Weights of a small GPT-style language model, trained from scratch on English Wikipedia.
Training: a variant of Muon for these matrices, 8817 steps.
Each number is 128 + 32 x the weight over its row's rms, rounded and kept within 0 to 255. Layers, rows and columns count from 0. Numbers have three digits each. The size before them is the row's rms in percent of the matrix's.

# layer 7 MLP up, 640x160, rms 0.348, rows 194-237, columns 0-159
117:140125064092144144142121094119155149126076130178107173123081131180091107104191094110069185136116111098134169085119130127141083149087191113171125137132156093093129178123129103131132072148110158082115129158085163084106142100115098176105147180161126145064167112154114100116149125049107089104147142127101164076203093156094138115108161196197112119126125117200107168167114121078098159132134131151102142154156143127152119148137072124154126083066120125097102211166172128146120137137119112
089:104145117157150092101204147127181150243159140134169099074133135052117108097121149139108123085121125131162069175134114112104102122141143137138170181167124139159113127091156155117123083121124124120111172113140073106135173155075140087160148119105118142104126115043110159132141121168136177201130168080139152152089059144146101171115070096114096104168119130132164132113127130137128070068120139124116106102156138094124117135204185191129169160129124108165097113080169126124108121153142196
095:134151169137157112075152161140179164134047147144118107169050139169164189112107101144131172122150144149203137123149126183098175094145181074093096146103131117090134112138173158119138128105171152118157129074145065113149141125150071089156070112133100122089130104092107133128155102102110194165132111113144091118120168146153121119091171119168201117146151089160136137135206196099120094141092124149122134158139130167119164098136186128157101119075182163126134184105110153089089190122122101
104:151099127122149124121136103158162120157091120157107137119157133112181098124177195166117149137182118195160088122156115150132149077101135152155125126091092136103085120146129120093069145116134191103127097102100148105167161123073177110127163122130132135148127116117072087171057146097116093062143152153123145180066097157148136079155143127112066188075131092124114116113130145066069102130112124107113072088127131104131204137168121158159167214107123124199086124196092129161151091156143110
092:169092193097101124085184095127154106083160168150149112135125139174148072136171092143112143103131087110161091138168100096146158175104139157133122084079106140083091154156168177073136097122083080144131142108123132204133119082105125115113116106125115165144141131177128082201106132146102141170086120115145118080091015180125077131151143151141153141157117170145194073120163187157124103097165128145134148164131105117107146132114140126106172146121097124141140083109160070177184163093087151
099:162101103189133147103169109064125134147111133098122098090103122162104108119155144212164153094111115139151110072142162155121112104105126124113100138137071157105175141137191115084064120159140140120090102163036182111138155126098170154119104056105163141108178119092122147096157132117114189176120138140131152126105085106145098159179149020139076150150113143114105107148097114142142103141148067109114123048180128142090123174157162140144139098165087139151103128166170129142081143145122196
100:206107107113117086098142120078172086134165144114122145152123132147216141124109143148106118127153119136156131061121142117139132124129056096168108143110089102149130115168135137148083182090142121136096180114113131059101161139083104133153096109153129124125104121111100179138133216116144153151122122199173112103082142129114125110100154146173111171112179114097172119081182174091136095125096104069154094151127158144141076183098153137176208107166126132086157197144155081063181099123128139
094:139132143131167199137160121112160120111111174151073107087142125139151103171137160115053132109133171094138159130187131125133161120134157166204163125145108106098156117150170153148137111118138138146154143128158048102158214136127121152064104173093179120138170121135105151123142090124078055152084046096104169172123171109109134167136153089117130127133088121150125119154072159038130146096104154169154131133145110124038078097184169125173138127099095135148114149159135090124146133110170160
089:175142169102145088098102104146159165133142127186136085088147126092150097114130110142089118106160125165165111148146176115127129131139140114106132132125149122065185136152137126113146117171174084120099091113099169181113107097118102139101106116153156094069164195167098166058053099201074159122172124122154129077157201153168140168139089138096074145147123146121113133113106108129137128163118197105169045120154127082119163152155145146161088073092162166090117139098143072134132208098108125
099:176141161125199170109130114145118121130155170098180134140136075186166118164132143142115168147141085095129069151133161084126053180085074085145102117121141120140174155106130152126103085084133139094150101102095116111076181106132152152113121161083189149166149047114111185118126107154135098132092128143196126112153149131092112141144111101121170058131081157119074165073134130163133131080050137128161142114166125136102133100166194175178100160126133164143146198125121138155160170108121155
094:157132071180119146074163133128096168131129106066199130116128101133126172100103078178130135105123143187088118132134159162117106142106148198160201111147143093117201149131147157131198063145099096144122121074073076111103125142084130125138110140087091078137162126164080110153097106116118109152168092135104114073092117108200133124101134117204124113169090128158102124131114112123183093158141138173183115170127122111113079124121156174081131128106160129092155126117158203176084121161102151
106:115094162192105091133144182086127117097094094150164135110125129122149096140146117123140143081124069091161137165202102105156123146105069079123112150116153136089112201160151120142103176129103201085165083081139154162137144124108129160157145131120105102177136111204100089099108080109098096147139110169129204119133098089119076140137132102200176106093059123108193176159125110113101112111132164083145128164116159093114115151148102164120100199129088120139149091067063103105096124129131101
095:162136088079156194118106068107145162091124159043144113128121108133140138147200127140107147131141157154129154103142113091153094104094109174108094151107090100091208175134069140137157155128155177057098141155106126114125147125116116137106105136094074073186119160161183178119151133083132095097134115068112140183136177117119110152133178150080111127123162130105072097139142123124125106147161112219147061134136165106142144149092156153105109079113089111164137147114107062153104088151165189
088:118095121120090108110069121151124091171123101140133054077112103190203092094134177161169141122125165073095106132188137123149145119138142130179095139069117162124170152140109134113128181174083166056112139105146110069127129129131127192177106196145160125118165128138128121116082148147143115182070097083125108087111106127167091137127133181131098128184097083193148086151132107133112120178116157061128069142077161166176147199102143141088133136149131090153149112110117117160154108129134160
089:133177044140178103055143156129130146120129133112146062176106105131111113107158101125115085147140118162134113136152083070139110087152113106164137182153107140128100161097148137116139151100095155130095123154111189067107064073112124148123134132072097139126142115093107155132154096161129067172090062098137160107050155100128104166107118164124150176131161138102076130125172158111150158105171153082143110109168140162136122093116208125071158158108140187128161215161150180120141160177106122
103:104076069122127150133108123134169124132100165050107167115139116170118164104096092109123172130175119108116163110159128079083167117157102129112198135186134100116140121147106111155237123178096085050111102133138172124139085116130116189218134167101174143133212146140148114081142131072126171141074082117163088159140098078122076114143136119132093080131159137134135155173126153121159142096106159134121075155129185167088102135108107167143091121152104116162126072122106120098134111126123101
101:122081158141092148085115122126131062107182121164114146147153091155138098140126184129128114129157156055110108134123161117167149122148171132069128118140068114142124119127083124165038130127173127126198128129112127131101101140184121140154111159139081119004129131128130078134112108116096063127144156117045136109072123138141139156182094160094064173114095181176134119166091140170141153138105149133107165134137149112164184103150179108143075105080163129132169099077154135150151148177146130
106:063145105173095118130175157110153155113112120183086096133141184111071161107119134119117127149144132136152171136162092123083120146111112118153070119137155085115179085150150136158153064133185101120120148131151120090167175153099131142138164148113160184092165130039133124131097107107110155073162103155116130165152117140110119087109116192180115180121112108118167195072124145070115159152037145138145109130143109107139073167140146090183132073132076076189075111081149134104138145080123150
103:190155118159173110128156139125097132168107165089110104154084144141191079132071110091155143200156108154160100100120120147083132066102106080147081080135142142127150095174104126097128119110184086072118109149137186127136087082090142162093208116186159096130138115108158130172150129095106197143148092110133081149141174157108060132137067145117102066133166151132162137066152077134087128140171123100071097158102111116130089100126133135057137094144143128128077107174095153111133125116110143
101:131096135063161120173144183143140155136168104124086146081163129136159093166116128169070136109153104058164056149100127149139112097127132145068140049108101115106106128134136113153083138187146137128115121155113151063147114111142045153122134122153116108121204105102134065171107104158097167103183094135101145139135119099239148161141082151148082104155141124139165134129150074143102133147137113048148152053168140202111137126129119130105158114129172153106165117118110165123082143152129132
092:082154131115098137090113107127092126070126140161124151123149055146131143133111153153183155104136131089157107122124149187121152153115161074128135112102137122094108111185088068115155114099179197107127156128092160141111112160111164082204167179108087087121200081103141119039162128130136144124157108068167148094146071159072150122119129138136146078101156121164130229156128091143118100096101137155114164078100145139079170160133111128145157145096139157064152110159124105160112195095125128
096:131140175080111155100131104134089153094121133104108212099168136113076149060148125088153129119173153142148165133148081107078078145152101135125130174125090133128051108108162092128141138113165106125090135138098164111150124116124118110154153111143130129119049109088185116100148146079111145099136137167158147157143177094142121161175101164135079145099081128204140113149133146153081103107090151105184137053106114168158201072127148097153139108139157153153143146111221127133118160193068181
091:132143164086148165105101152044130104039089149088152120138130097117176158155177111132077110113115094086165202130161104115105158102094126144169129156094088175187120123148171127129098120162136115113140104127111101129138188172123114144140188157110132124117148145186115053111130142172056065123125163115098133088157168108146075135102055133093135084139110132100105117069094124149147147137129069065111171175190117149114123096044124127129181103111156112130140117161125130129124130153172157
089:132180103109092068129126124172140112088175141165113128148125109175156108167101133099064123084106106163127209061118084096109138160098135108115107117153105110098072149070138127160099067117132147115109140110085157078167074157076122136099215134124133158137129135101189115152100122153114146112121107088145179160165105179101118126126201074150119112139075106165153159137126123160127119067153083172104090126073078192096100138121161094080103184112134170154096122101140177141136148135167135
096:172118136196142145135173112106111128146106157134052154140125130145101132109108131135139111181146174117096122130136048162083123123125069179155113117119079088112104088130151163090196083126107131108152168175111165156127140103149151150143141151122126059069088164163108166121131189091113092145116084118111112148185086089104126041184139120172117157135198132068126112095149147151118092139076077193130100120099088124177093127096109110076133126155116134148142136139159063135118142199166115
096:113152150122119170066141145113144135108125166096088174151068154123170099075086109133183143117121157142143109111099133113106095095160093138126180181101097052078136111168113085138170134138076212119090111152155077093150122177139186093152118118058139083145129104108157114136162157143108117185117167039134112122097106108140130166138222095114122123115113164113168141119109124190132177138146106144070150126137124109181139161164122150161123172081090062125147134123109140104079166122169120
101:181097147131171129109164177110101124152091119134174131143174109171067154106123100129106138126128207141098103112148107176194133131068140149122076135091167118146131079107118142122082071118149103142152170114106103135176108114150174129192108119115081143081095189241132107136130125098060116087062112094172176141099155071086134103109149094185131166129163158111118162132130077172132144161084115132140125110126111132058151164131116181125089161124094128106145134131143090117108140087137180
100:120105169219115149104095156148160135153103083126106199158162081103137158095156131126081126138160182165165137106173161161097137111140089134116109147132102160074087112092064165110078058160156124134132117131124108107099200099157136157160135140142081048171138151086170118107133118156160155115130134125163157114123186089058121103089137079160153078156128115099087167044140115186131095140081086129111140139164199127170088124086111152165120141156115108149126113144077116134141157151148138
103:112109126124173138047174124137146094189110153149168118133106166172112169156243105119116107123145156145077143117139118131110126145052150098090185136095163102128188163088109080135192142130092191117145144163089093187126085133134115128119115112112062111083142090133079146117087148158087117108164065088091167121119109141170106159092108136182154133086110147149099120141127110116175130073146164114114128174135082105113138161140132183111121180134119100126094055141103138120153108103084086
099:150129153059204114127142088125218075129103067131082118093158184114104142122107101145103150113106166144140105129148101180129076111167131101123150126201118090105122095164155155192115116117089130069136082124129079176075167170132129154120148153136146177106069118161153070101151179126140119102124119107118123177120155202076154074129141105130109166159149116147164112133129114163102086145154160057121111133159094135134121126177135174091131167135154109201080160141110130107151087074118144
100:131186079103082139119127120147066115116088131165150104146158099150050114151036103109164129102124114095110129112112123129130106156138228104119097089113103060131135125186142166134148170163159126133119163077171187107107119149139096172149089134144051149109132148135153023158172093124096142158157151104125143216126111067103136131128140124181137127142155173094146096127157154139157142088160144139120131119077117145139152109178188122136142127105202127109193131142131110122098143127127093
095:172120118122105058120100139065074116148147199109126121095135144120144189090067121146101132117166130114107116121162153140125081135083166122114105117120071145149070094102123111183153179124105156130143115054189192131086169056109108154121163169176129136117132073161151179113176113091087133169130114146147115137150158108123112165141149110138124088210084161149143144134077133084108149084121123079158171119163069152121095129169067152163150143152073110160140119124099168109158114139098184
098:107155211129097169116123092103165105068130090150139173138091065138158151194089133137091142134129097113115157123103118172089123156091172135108138125101136113081115144136130170112119131164136194136088154121143109161159122165113168108131104143149099121120150157129158149148129118175131139071069140095167128177091142087160121130108111106177075113165136198182103152132166068156177146151091151126087071137153143080110089134170070073186161193149174120085183170126120082142145125131189163
095:114085175114187070130147135144153137188114092159081109179091148170108056129106085186138131137131101108160172084187158137146167143091089202137107065103064183108104127113164184115156085134145152160137158125118062139121122143109146131131119232072121115104059127140149127176102151101088139104069150130110076093133120146146091138054167102117135106100127177138098134144135095128150147145138134121161126080127142135116099130193129149147144098097119155100133135170133178091113145097163152
096:181107089061144116123128115124137152105086103174108060113146124069152125154110145169073170089100150091131146157135117132161118149183121094221198159153154112114192148161169126136071149149115188118133155128145114123144171188156130128094135147119137109134114083127159143126097118156136157125174146074111096137150135088104133139163103150151072154135080115102092120098161196126122066096165158091106112100117106135097099181140111184155151089086175159186110087087149081091072176146108141
100:118059093185137131117190123104172096195111178177098126162105108134105142145135172100086162149169113136140172167122102141160148132132135094101156157180120156168129144100058131139138148150132117082141131086113186137134128096123159094163063147144141099123168150129101114094051205121190142118178179069152144139145144161165161129211180103145122120203172116103193130125128162108115131118201103125136156182097114132158093127110145138160182117106136104135112157150112066161133146123128145
086:150104118114133170111097099169168103126165117155118132150144136178156088074178157097197134078124148155061194155192097139141113122081088094104083104137137152124153137098158062104120121117079111116180104101131125057158157108151108104109146157133122189143137185086130125098127101133180065127169122150140086152118168144148149169115079159101102152126158144092092098076100190096176141093127125134115134091093097101069148101105158172131125106113134097175159092184128123119054189122092157
096:120141115105111065126118148121148081089170132123127136128132128191121179074072100105128178091162095157111156137103183161099173112157159100129172108103167133074124103126160198102161073152134166109101116133125073090169111110096140159154159088139142171153125108118123124085113182135129115113154115095167139072042160139135143094131141080171089090122180119082092121133103105147149120109136100153143111095104093120077121117184151102149153206089151117087050082115059157127132152202158127
104:141139140152152137152141046138199153107148143064136104141182116114070090107163077162109171142105151134098118096135106164137148107140147068148153158165149145125138091111125128148178067137099054160194131123107095104100155121073093128158136132136117078127094115159127111109110132116025138190121152132136101100134129116142194115134157113121143164130096076065052115135145065093167092148123192183142162133160147172149073142101075108073185125144109128148115155145109134101140119122167142
096:110109158066157171099129164142131063144150114173139096161145171045154137067088185128131112104182125090115103116153117085063122135121182114134149158131116113098127107153127131193155127121092163106146063121104073118144177122135182118188110136108140142174147132083129126212055122126135126143154170134091132157137065115078145087169214147182132130100119104108129126163106124142150137128126136104153100137130099188145145124145136139139068097129156074081152172122083127122164066168170124
100:121117106135074148135118129141118144160077076111124091153129072115132155123103167131121159146106188097072105145139152146130154107058151196090076098133142143069164105092155115141133112184073116093177125113144142091112168151117095133167128177099104084085123117146140173125167145137168095098082198145099078192110137183121113183147195092136107117136100115131155106138110166144174121132168083051106182151143106116185093149127164129094152140090143089105145133149138074121060149156196130
104:134129112090136114127127133133146137092119136087081140163126182150163162147197103161153125129167163153137121144138096158132054184104083147159158149076095115119135126154123104196103120154094100121126146140091178149120172128132098180108140152105063122170103166103153135083095139123124094112108127125168091206138169123127180157089113143107078057172131126142127155122149132138098136120129185115167164112148099125127080081169146163025196123091127043076137148069095094147149162101119169
101:144148132103158137097129169144097123062115152061135130109105116081159132164117131126155162110165087073141142129177097091128179081102140140104119190058212078049145189128169093158141096122159147122182113133137143125115103208101138074132125131119157135145076148122143110117147101112130051171129134137166123167131150083149082182119146120120108114131097136092103103154146130123149094131155106121228107150158148109141166165074155143170130157111117158177163069080140071121092149155116102
102:111072113107124106114151117151164095133136133156116101129154139150080198131145120185179170175128138182119084052150135148125129100117151124141129159121124106164124173089134121136136079152127103118176095175098134096098105129135135174146091108147105165108156152150146114109188124167152139201168139098165143155098108090078124119174109128127106114138157086131154160115157154135141046133202091121138124202127058173077078165113156145102089151157105061110198112187154148127138183176086171
# layer 7 MLP down (transposed), 640x160, rms 0.183, rows 194-237, columns 0-159
106:086102152124130142137177169104161112150131068129097144084103113161069122123160118159143149076094110121083123149124153154103118119039124102162178157110112161110111149111145105160139168068111098162107173125130153129160115194131053069105136149151097102101108091121096132092173119166110097130120140133165119116168149122060132094125191091220144131120170117149149123122064169081133098154137123156140169108127126159138091078121115096161179106114124136148109165220180196152082172130131095
099:108117150161087044115143147149072106126125128116161157107165161092144107151175077124139113156121143149134103045120148070102135099124120173152151184125135138168100078059151150163125079084127107140149146134131158126172184145143120134129100145132164120144182159085148174131150137089129108130123118141072183125139086145184148138057124189091106085111135135159167162108086130121155119056019150153134115134105117080174115065163107138070157118099107112159202118142123113139142088147118153
095:121138130164141113106119182123104142130081145073133160162142117111147145068092163108129114126063120124163059120143092099117128156096097132150171128086157142145102132244121155090182077141151131103111152138107203143161122123175171117101153197162139119156054148107141131080126138131148113152072148144114146171155172101068058150143126065133105106118193106107137137165064121108144184135163146150162153139099115127121192114100138093141141156121149141112090080107064116137081069139105116
102:129105182132115061155113129093163163116170093151107124112149052092178138133120169122115160148088089101069129088094134136113147148113123114116123100149091144100154135130160149097106131140123155106160069085173151135143144117146105155189134106193113142165101137163070133163130171108109119090131121113116159231160122128132114111081127121158139206137124155034133126136125113051142109116094129129176078151210144039165179132167112119189125092145123099137161146142124130132120118051125128
092:140095173103108169142193147107134161159088124096115113155097098106120069134083138102131100135119107125116110144135132140165149116134134136162110215130168079152181178164067174122077103136103096140127102106096134137131097074168163109096145161088098084097121146170141151146115113109140119133071133102147184122110169091111164117130134116080137160034239086140178101152060188146165149056130096138090172162106134137144129163117141129107115091104126116144117147123154091188149182093125157
097:149100140074123131171108125100092132100181141119150118114154155109120164103127139154125118060092205168107220145110178190103103154121138114094108139137147090149116165151137099160078146157146135082122159104108144195130087141120096191154078091179131135115119171121146132116053129107110083145114124118165111135135149130110137148087131187087120153196138148198116094156123081118128115177094130109133184131057138137182147101110089140088088131115128124107122146094200150130037118063146127
115:110124127143170118120137104083148164106119113180147134202118129149116067144081132154115099172133113102083110141123129127106105107148128149109174107142085156104104136161177135137120111204096139064125122139166122074164094119173116103118000141074168081163166140141177130139102147148134152112111111144145162082138164136115091164134137085138176115129131178172199110161126117155150125154161140090122076111151137097109148142156130160119130086114057157075118087072121129204100148110152103
099:103101133136151092090121174153085103068157127146112095097157098115154185168146095095123112165109096053038181129078189163118106184148067079159108166154136126086107053088138095100181181120146167144150097126107190122144122131125118095146122103121156064143168145139122099185155125146107131149120112127119115127117091153098160108104163174141090158110129107162086130080187157129114150115124124155151160152117076116052162145133102139068165190121155133123117180138101131146124136183144174
086:119104130172104152099097180135173123160152138099134164140141141103090138114116120144201101139107110151099126139124090139193094133121156089193136109121139189188125134177091091120095217130109120126139194135130083105136086141176117125048135107075108161190160113102131160116152130078142145130103077139066135140120082141126158132155127179070153188133131055122130148097133074180143148177126101155078152147109153176129075152100087110131086090126120060090169108103105106131181122105145117
099:150173151169079154147137121059161103108142147118129108123147118183150105142099103125165121098136143094159124132095152128096136115089143128116199111092101142122115110095145155169153087106183085094122097144187070192116084091125135089173150127123074129117124167185114117162084208099104194159156179139098139158154139130134147057114169134120121127100042100124170146171044111104142162117127160133167119075146167040096122145161100155094148134105146066113093155113142167116142128149125162
098:144101097127141114154128118107047112141206149176143133126182151129124110123153131095187140098125115132128168163188112150121142096162101116140097120130122094180145155129108119166205101095141150139093097073169182190149167132146181123088083123138061095188144114126138127152123122176212085146157177141122143134109152122076116066153083131096129140125094147114153098103074147127099118119149099151110147134116091068068155128160121198114153050138129120123107142081124114135027117144146126
105:177132117091139134113127127162144129112165126162092100094179125138105088139090103129127181098109084113107182136140164148143100186049129101106094122117149110115123125139165155148165133138168143144099203110131151135139140205133099076053188141090115123106120103102033154130206162096132129140136101151155102107165051152148101132105168159128073149084058131136141144129166134111090148130146148072124158171147134105136143077098106101141181152124148115153095150131153137051070092146186087
093:084129173118158200136091181141171125124112143133106198092096127098170141112131103157110092102094107106163113119099122084180101168103164048120154143106166142131181072186152163068125128160110109149094183069104138132098097028138102170128083182074122097163115118109135177153123133166100120118145134144082162108170126137156159100107141059122108095115121087124171120115118148113173060125146099190136134104061124191107143141150123121135085140147167150166140136123087167131149140128160139
100:114057144121127146122119166088163153131062097152149132161122108098084088092141119181138079085098107083139115146130142161137135120118096084131167161086133154140161135078063162112131157105130122078152145095134137118157064129114094095084100170176094121131143185166082117121083120151154118140095171138103102141132136079130119095149170042178117130117146155147128139137183229145133071130164070200077151181143163179145107148098135134107176159192140102135110083125130154097178128144126146
090:137137134172129205145102107125180097102187174109081143089143121101152172162107105074138106207153159110107157057156128150119139145141074056124093142086146083163153092092101082195118088147160120164116139145227140129138129166118076093153088155101130065125149180124111161134132099125137118083126145096121163112137148141151157126098131156153150124113102144146143146146085119118111117113150132153119118143215074069131099170122147090137036187091130106169153133130128097132127112078102140
112:097127117100153127106157103073102137117130084126113130070149098160146103193121137097193121081121119118147197133085086138145145144133205154130174130129141113105146141113119122152071112102187106134139220097145173093165082082144100168174079083160119136110158115057141097103138213095158082141099124042101144148180100179124067092168118168125111120110107135102105135130176138117145094144113103157187070151113076170135136136113149123109134152127077134144133151117139181115143175162115148
085:115085162185115164142128142115167112110127154147142120187093109146106124116084172102130085140166141133128105136171068207121084143126132209133091120120102140141114114159119100141106154103130053138147133208102126113127102084161156127141186122126177124178132094094069118155156129130179187107134075128133141149125152105151141122068148134122106173147167133048150175097103158123180115112129072137102137137151118164077075138166127132124060118144132180063108052136119123146125130129035099
101:100119094168122078175141121174129112120173098142110106090112141173095115107151114128129096137161077122113118113139067097175119177135192202138098100089080164113121188184110197163107139143180174142142075157115102150141113121119131156121100136173169083150137116097143184091144156118129074133058178102140140101117096153150141167115119146138180135114079076047166155161157138143115121165092124099148126190127153144108116144117149121148123031093157082108137138104062077105147141082137125
086:112132127108177125088125089112133118155104131145078151156134160178155141128150128144165136139125138059109126179117130124125130092114160085110154151089127038062174159137190126083129086144145161164162107144142092110137151113108189105144143084142136137064113131153128065099121081098130033144122136182121173112114144106139131079152232130128118187084071176106115120170119139116156126142087117131163093193128185153100124124152161160147119115087109115185127129153181149093076163093102092
096:116125102146146108141091060059082124149119160094139113122103101075114111110092162172135111083177131106085163189123137157091122177090121170166210000193131107131170186137162114104075102133149183148148128138142120157075109090121129156142166065115108134090123178158208101178073087120110129139099137060112118160138118148112144133082107132102153128103163125105157132097093126144128171154112184184102126134121143159117154127095146141115151137140171125096113121123158118139113164121165123
091:120149082126079122080121152166123096103126108159091088111144116120139093220122138146108103143126194135217130160121203068207110173095146083102134160110132126178136119125139118079132108147132101152158127129116156131109167054135155084131119163112119049172182090125102088168177067139138143125133167113119190100168147101091157147146096119144119126134139147090128160182123110104139134118191098125112170066145128170112073142103100128134114114084097109131154060145176105191106118104130121
094:071163090096107130111123122156166162095169138113110122123141125180079138138118097086152182141176148162122120184108127136149079140105079106196125137122125139067122073171106150132118144088081118176106151182141129137158127109157156090110161088123161139135158137095138117146199153080118131158118119099152116142171135097125144146107114133093073114116131079098121151138164162151106123096140147182101122093167081149103132094123118038134051102139156168091102154113160163074125172255087151
089:155132090101101096112176126158124107132114141135074109162075152133143104152074154191112139187157143125122145108090158122152101112152106127126136107073128137132141128123110160187103141143156141145096135060125132094148177096102196135129196121116136121134115123129082164113139144133142095099142115046185090101095171136181165154136140125047133124040111148143137147146150140172147089209139102140156091114128152133094141174159053154093092121149129176108082089088121091174143181046177136
085:161124146141120129105113099115180125154119145165132132087142175141140137131179101120154119128135183152149157109166152098108151165158135108135143175140163082131109141174175160132145096145118085164153087088179150117149121121099074102178144146161172124133100143139114133122162176126096126155087161130171126139127119127021092054178109149091145071056089098100099154121169096129075010115126145149103106150056061071091145051105105125147149164140107124107169132128153144128135135169109107
089:094117142181155142138174100118125129154159113139124091134058099113064158098124160142123183178102153102088158168118089160114158078193152126167134173143088147101143095134127160123193147092122166132143174146157149142049174152091072182079163176146117118106066126178100108140169153124161132127102163130104103123130146134122101079095140088144117134076153146125121161134114140118090105100106137107140085087107029178152150158155036148087152120114160096152135135162142088161152117067137097
089:155125181085147094170185184109111252134138146109119150145059124099156129157093121114112159142142111103111124142143125157123158052147094139098128123079166137157136115170123125121107186187120080162128126116145155123109111163131112056168121087045151156155065161106076126122041112153121150135147117113116134131137134057192143128087151093161102102137127116184158090129146142084135148141136141120124123171129128149145167133166123080101109131124158060119180118122135131077049147121117164
101:130195183047128100173146187151097115113189133160113106199098122092113147091121159145096143106158143097158122133147103085145105126170131167184083120069079147178179163137132083121144127109105186087139185133164142163149116116123159107080133153090165100099123112118112147118134109072118127178160069122131107079100087144179125083084087137107141177141127158188120154147163131107134158073106122114190136161162084106096167117146095118130119128131067064100125091145138091164086131113173160
101:161103109107193157097151108104112131122159134141104072153111142143115170080155178135151202108109119061137181165077123135128091145138151026173127118167132085196113146170099147057197136075138169152110116123121158121159076141155089129131040158114151141100129170098115113155116109134140145131113138092098106062091120107150164107165098154201123107135104156124129138143085125166115123114127161094145100142198116109075119122151090107059145192166094158149130092133137123144167146098115137
103:139122128065194222215152118117125115120154118150079108088114163101057173125161099157136131178117136056096127104206151113164101130109159104115135144151121114113096135136107143136131156109099100171124197114102142142129103158157115161145159126078059122169071130090141147113087135120135134118122107097107131111131122125132095079166198176159086132034134141161094141095128146132123164108066156129110159182085129133107191143096118130143161153130106088123103186145142149178079128147148083
102:083110119119154122151141151133110160167083122164082113148117116172154141121126153095059120095100079128121098069129113153110126113097118103187096156158184092178151132153173194181125140132082126136137118186198087191126136158125122126109120083164159115142111166113146082141156132126201102054145121084140199142151119148079072055130120085140140123140167119183146085163128116097124126191108153158142114122125104136126139072144155090121149151107099133137069174078059100177141146089104163
105:181144096185130108101150096116094148160126116123132080115191118145108181167084105050131116126134153098056137142107143150156124147166172124130140114167102140085128142124124157096071091197044154131108149143114104136135121125109175185083077178171091105156119108141168112120137129124064140094117126122122109199106101114151141217141135136134151096155113138135111147105132127133117129036137139080152148155145080139171153048114153088178172065078146138195150109115120140135143137131142077
101:141120091112154136154091075159149167124123043138097114150126113141137135145113131147085082147226168171108111150169104148132083074137172089066113150103051112127101147117118077172149158177102114083158108173144193083117131109120058087135169119172132170067108120114156090121143126153166096188104126081154172135145144108128067126141174109164107105182059098131106133150121099127139158142159052122098169118122173137119163134161115123138127125132104151122148102133164206098151123101109145
100:151124095137145068101194175107158100134206091195119102126146141140164113095149099184129115171165106135144111128151137120153121104163136082140167130143122049174121155095134105117190098161148123137191084127132167112123138150127148144143137138107138078098148103102148091124177119135102126139171077158067067074119109179115129173174139162083128133137077104113130138108183140108097105116172153113166199158133080105136116113098080132074081138079204102154085061133091099124148082161119138
093:113119105125159081114081107091104175142114103168152096157150154166098135098092169173126201094164093128077109106145105072102128148168105197137131090072123093170219145137079126144067177146158131156159219149107086132066170160156171121131162150155088122095036112123121140143133114114110203099127162124101149137084120148170130113164096119117116167120141169150157130186162126109138130124164124119112141107129062104110142123113136108155077115116175128101077132171119137084098148141154093
094:134161156143127147156113098073075169089112115143083119102114114084104142084139185115139158116094152117197105109136167125156123145130109093178132182172132091151140151189085171121055125092132136116169099141123131157106194164145161108095099108138122086116141084162157145171143118193152095117158141139093109085174137163125145115109048135113097135051045105118117122086114146094145100101156168083158118095165145164087121090125132224199179090124150112160101145095122158151100113145126133
114:132132160163112124118159139115159113122092110135149175144117140119111173109120120138149144162122143104130201113154122145070170099122118060113106053135124099091117109105183113151163121108162138140129093155091102096171103096126117123119000140139125113128129097102115149139165184116159062122165113173120159122078104154159124132128132107127153130178179136131107116092177140138122116094110165103156140151114100147149147174132137159149110148137102149121121159112099134113119158131077146
086:156147134143185171142099136024150123069145177166187135113158042112107148055124083095136090168118114099163160110208085175113141148131124085084145137110105112085136160117105069145139127138095107156177160105128199148083152100153057108110139100099173160117154086141156133137153112150126110113117115115104106115118143106127163126136099126132097165102160126132149126067108184157126149100083159108139123195111123161103072122147146083131094179158121115130182152159208107158102116115107127
097:117084127139163094081143094100049108097165116125137098125085135120186173139167139140169137127108158086169139130119112079179111101129179130146131112179130088119037164167187136126133072083171139173153151149130138110161127134185130144098114102109130155131106122034142127123168182173126094088102162133146085107124105152142084122135095095144172109121168134136183136125134122130124042099158073149120081114174114080172113111145121135069178078125160199172153078117132128147082143115135143
099:072141148143148163123113127128130144075202119166107140144107079149155158140117134150091133076089141165153099072196121105148134134144148113106125121149127127082120167148132156127092142136156115051164145163104095118076134184065188153124110080125152133125147092090146158108140108038154114129178123151143085114071131083179121103126097133112143161144078148096132194091059150102200139115153221106157130095150131132142167143132125140117218151129108127101135133092148132128063166095086105
088:080107075137126170117146122095077146102126108148231111108089153171104093115107106139122158138119148096126114090166172174107101180172160095171117097102134091121123164099147106094102126106094127133125133097117158151138158138144068151141137103112107130152096143089163113149082166153184133073128171139119170163150085158147104150120114077111093129130126053211130128107173156106108117107145118056140144192177184112147128125064177156172115178151131091113135136140200129094110098043135161
104:171097143144111140129081154138145074137154163150150145177182168113171134145096123209110140165109112103121179123094182112129127147096128171125103138207165134099093107123080072101132047134126090151121128124122049132124106086147146084119154102152078113177174104123143125133096198148126127110133120117112127182108110120121165133095152109141085093116110102133168099097116099113175108123128092145197217133139085083160064151136129101164070127193084201095152136131121102116133084138098163
103:132113036168126097138064163114068103115159186134111110169121120157110163141219142125138098123087151162133133109144118132102109083118096155167146095150166070166167110174133092143133097129107182120102091130101118116113101099185087182084133132146118136151054144143160166109135101112183108074140132148163147157167149168148130134127108131058147113123176120087119157199125095113112100149151149147126107102164131118126113128134150216081122166146051099123134156074127081124197158099090144
098:070151141111132118076122100099086110106121191118127145134125117163137167108152129203108116124152082124143156157127134154120118134090135111142088086151153144145166105091167154194134115091158201117082171151127087120149140210131119123106163094151082152142107096102098065114113169119207135130149124105147116085127066152138117077137140178142125127075098116162093141151091105122088132067139077138111120069136152105143122182077094061076182155113146141128108195112179122161118174173185167
107:138123140085108144168127090175119060141150094131180115143099148171135180171094111112121171124097117189103105128090162075164115122113132133153126146102131136145122134083125113160178093126118089168162106086102170125164097161155133136078111145142173116176175102133051154139107085136113173136121086090163138147077102132156213165138093132014195057142161103101070151113139103142183146097113103114175125176115101085144121095166117081105076118127165134098133113141128181115138119128132154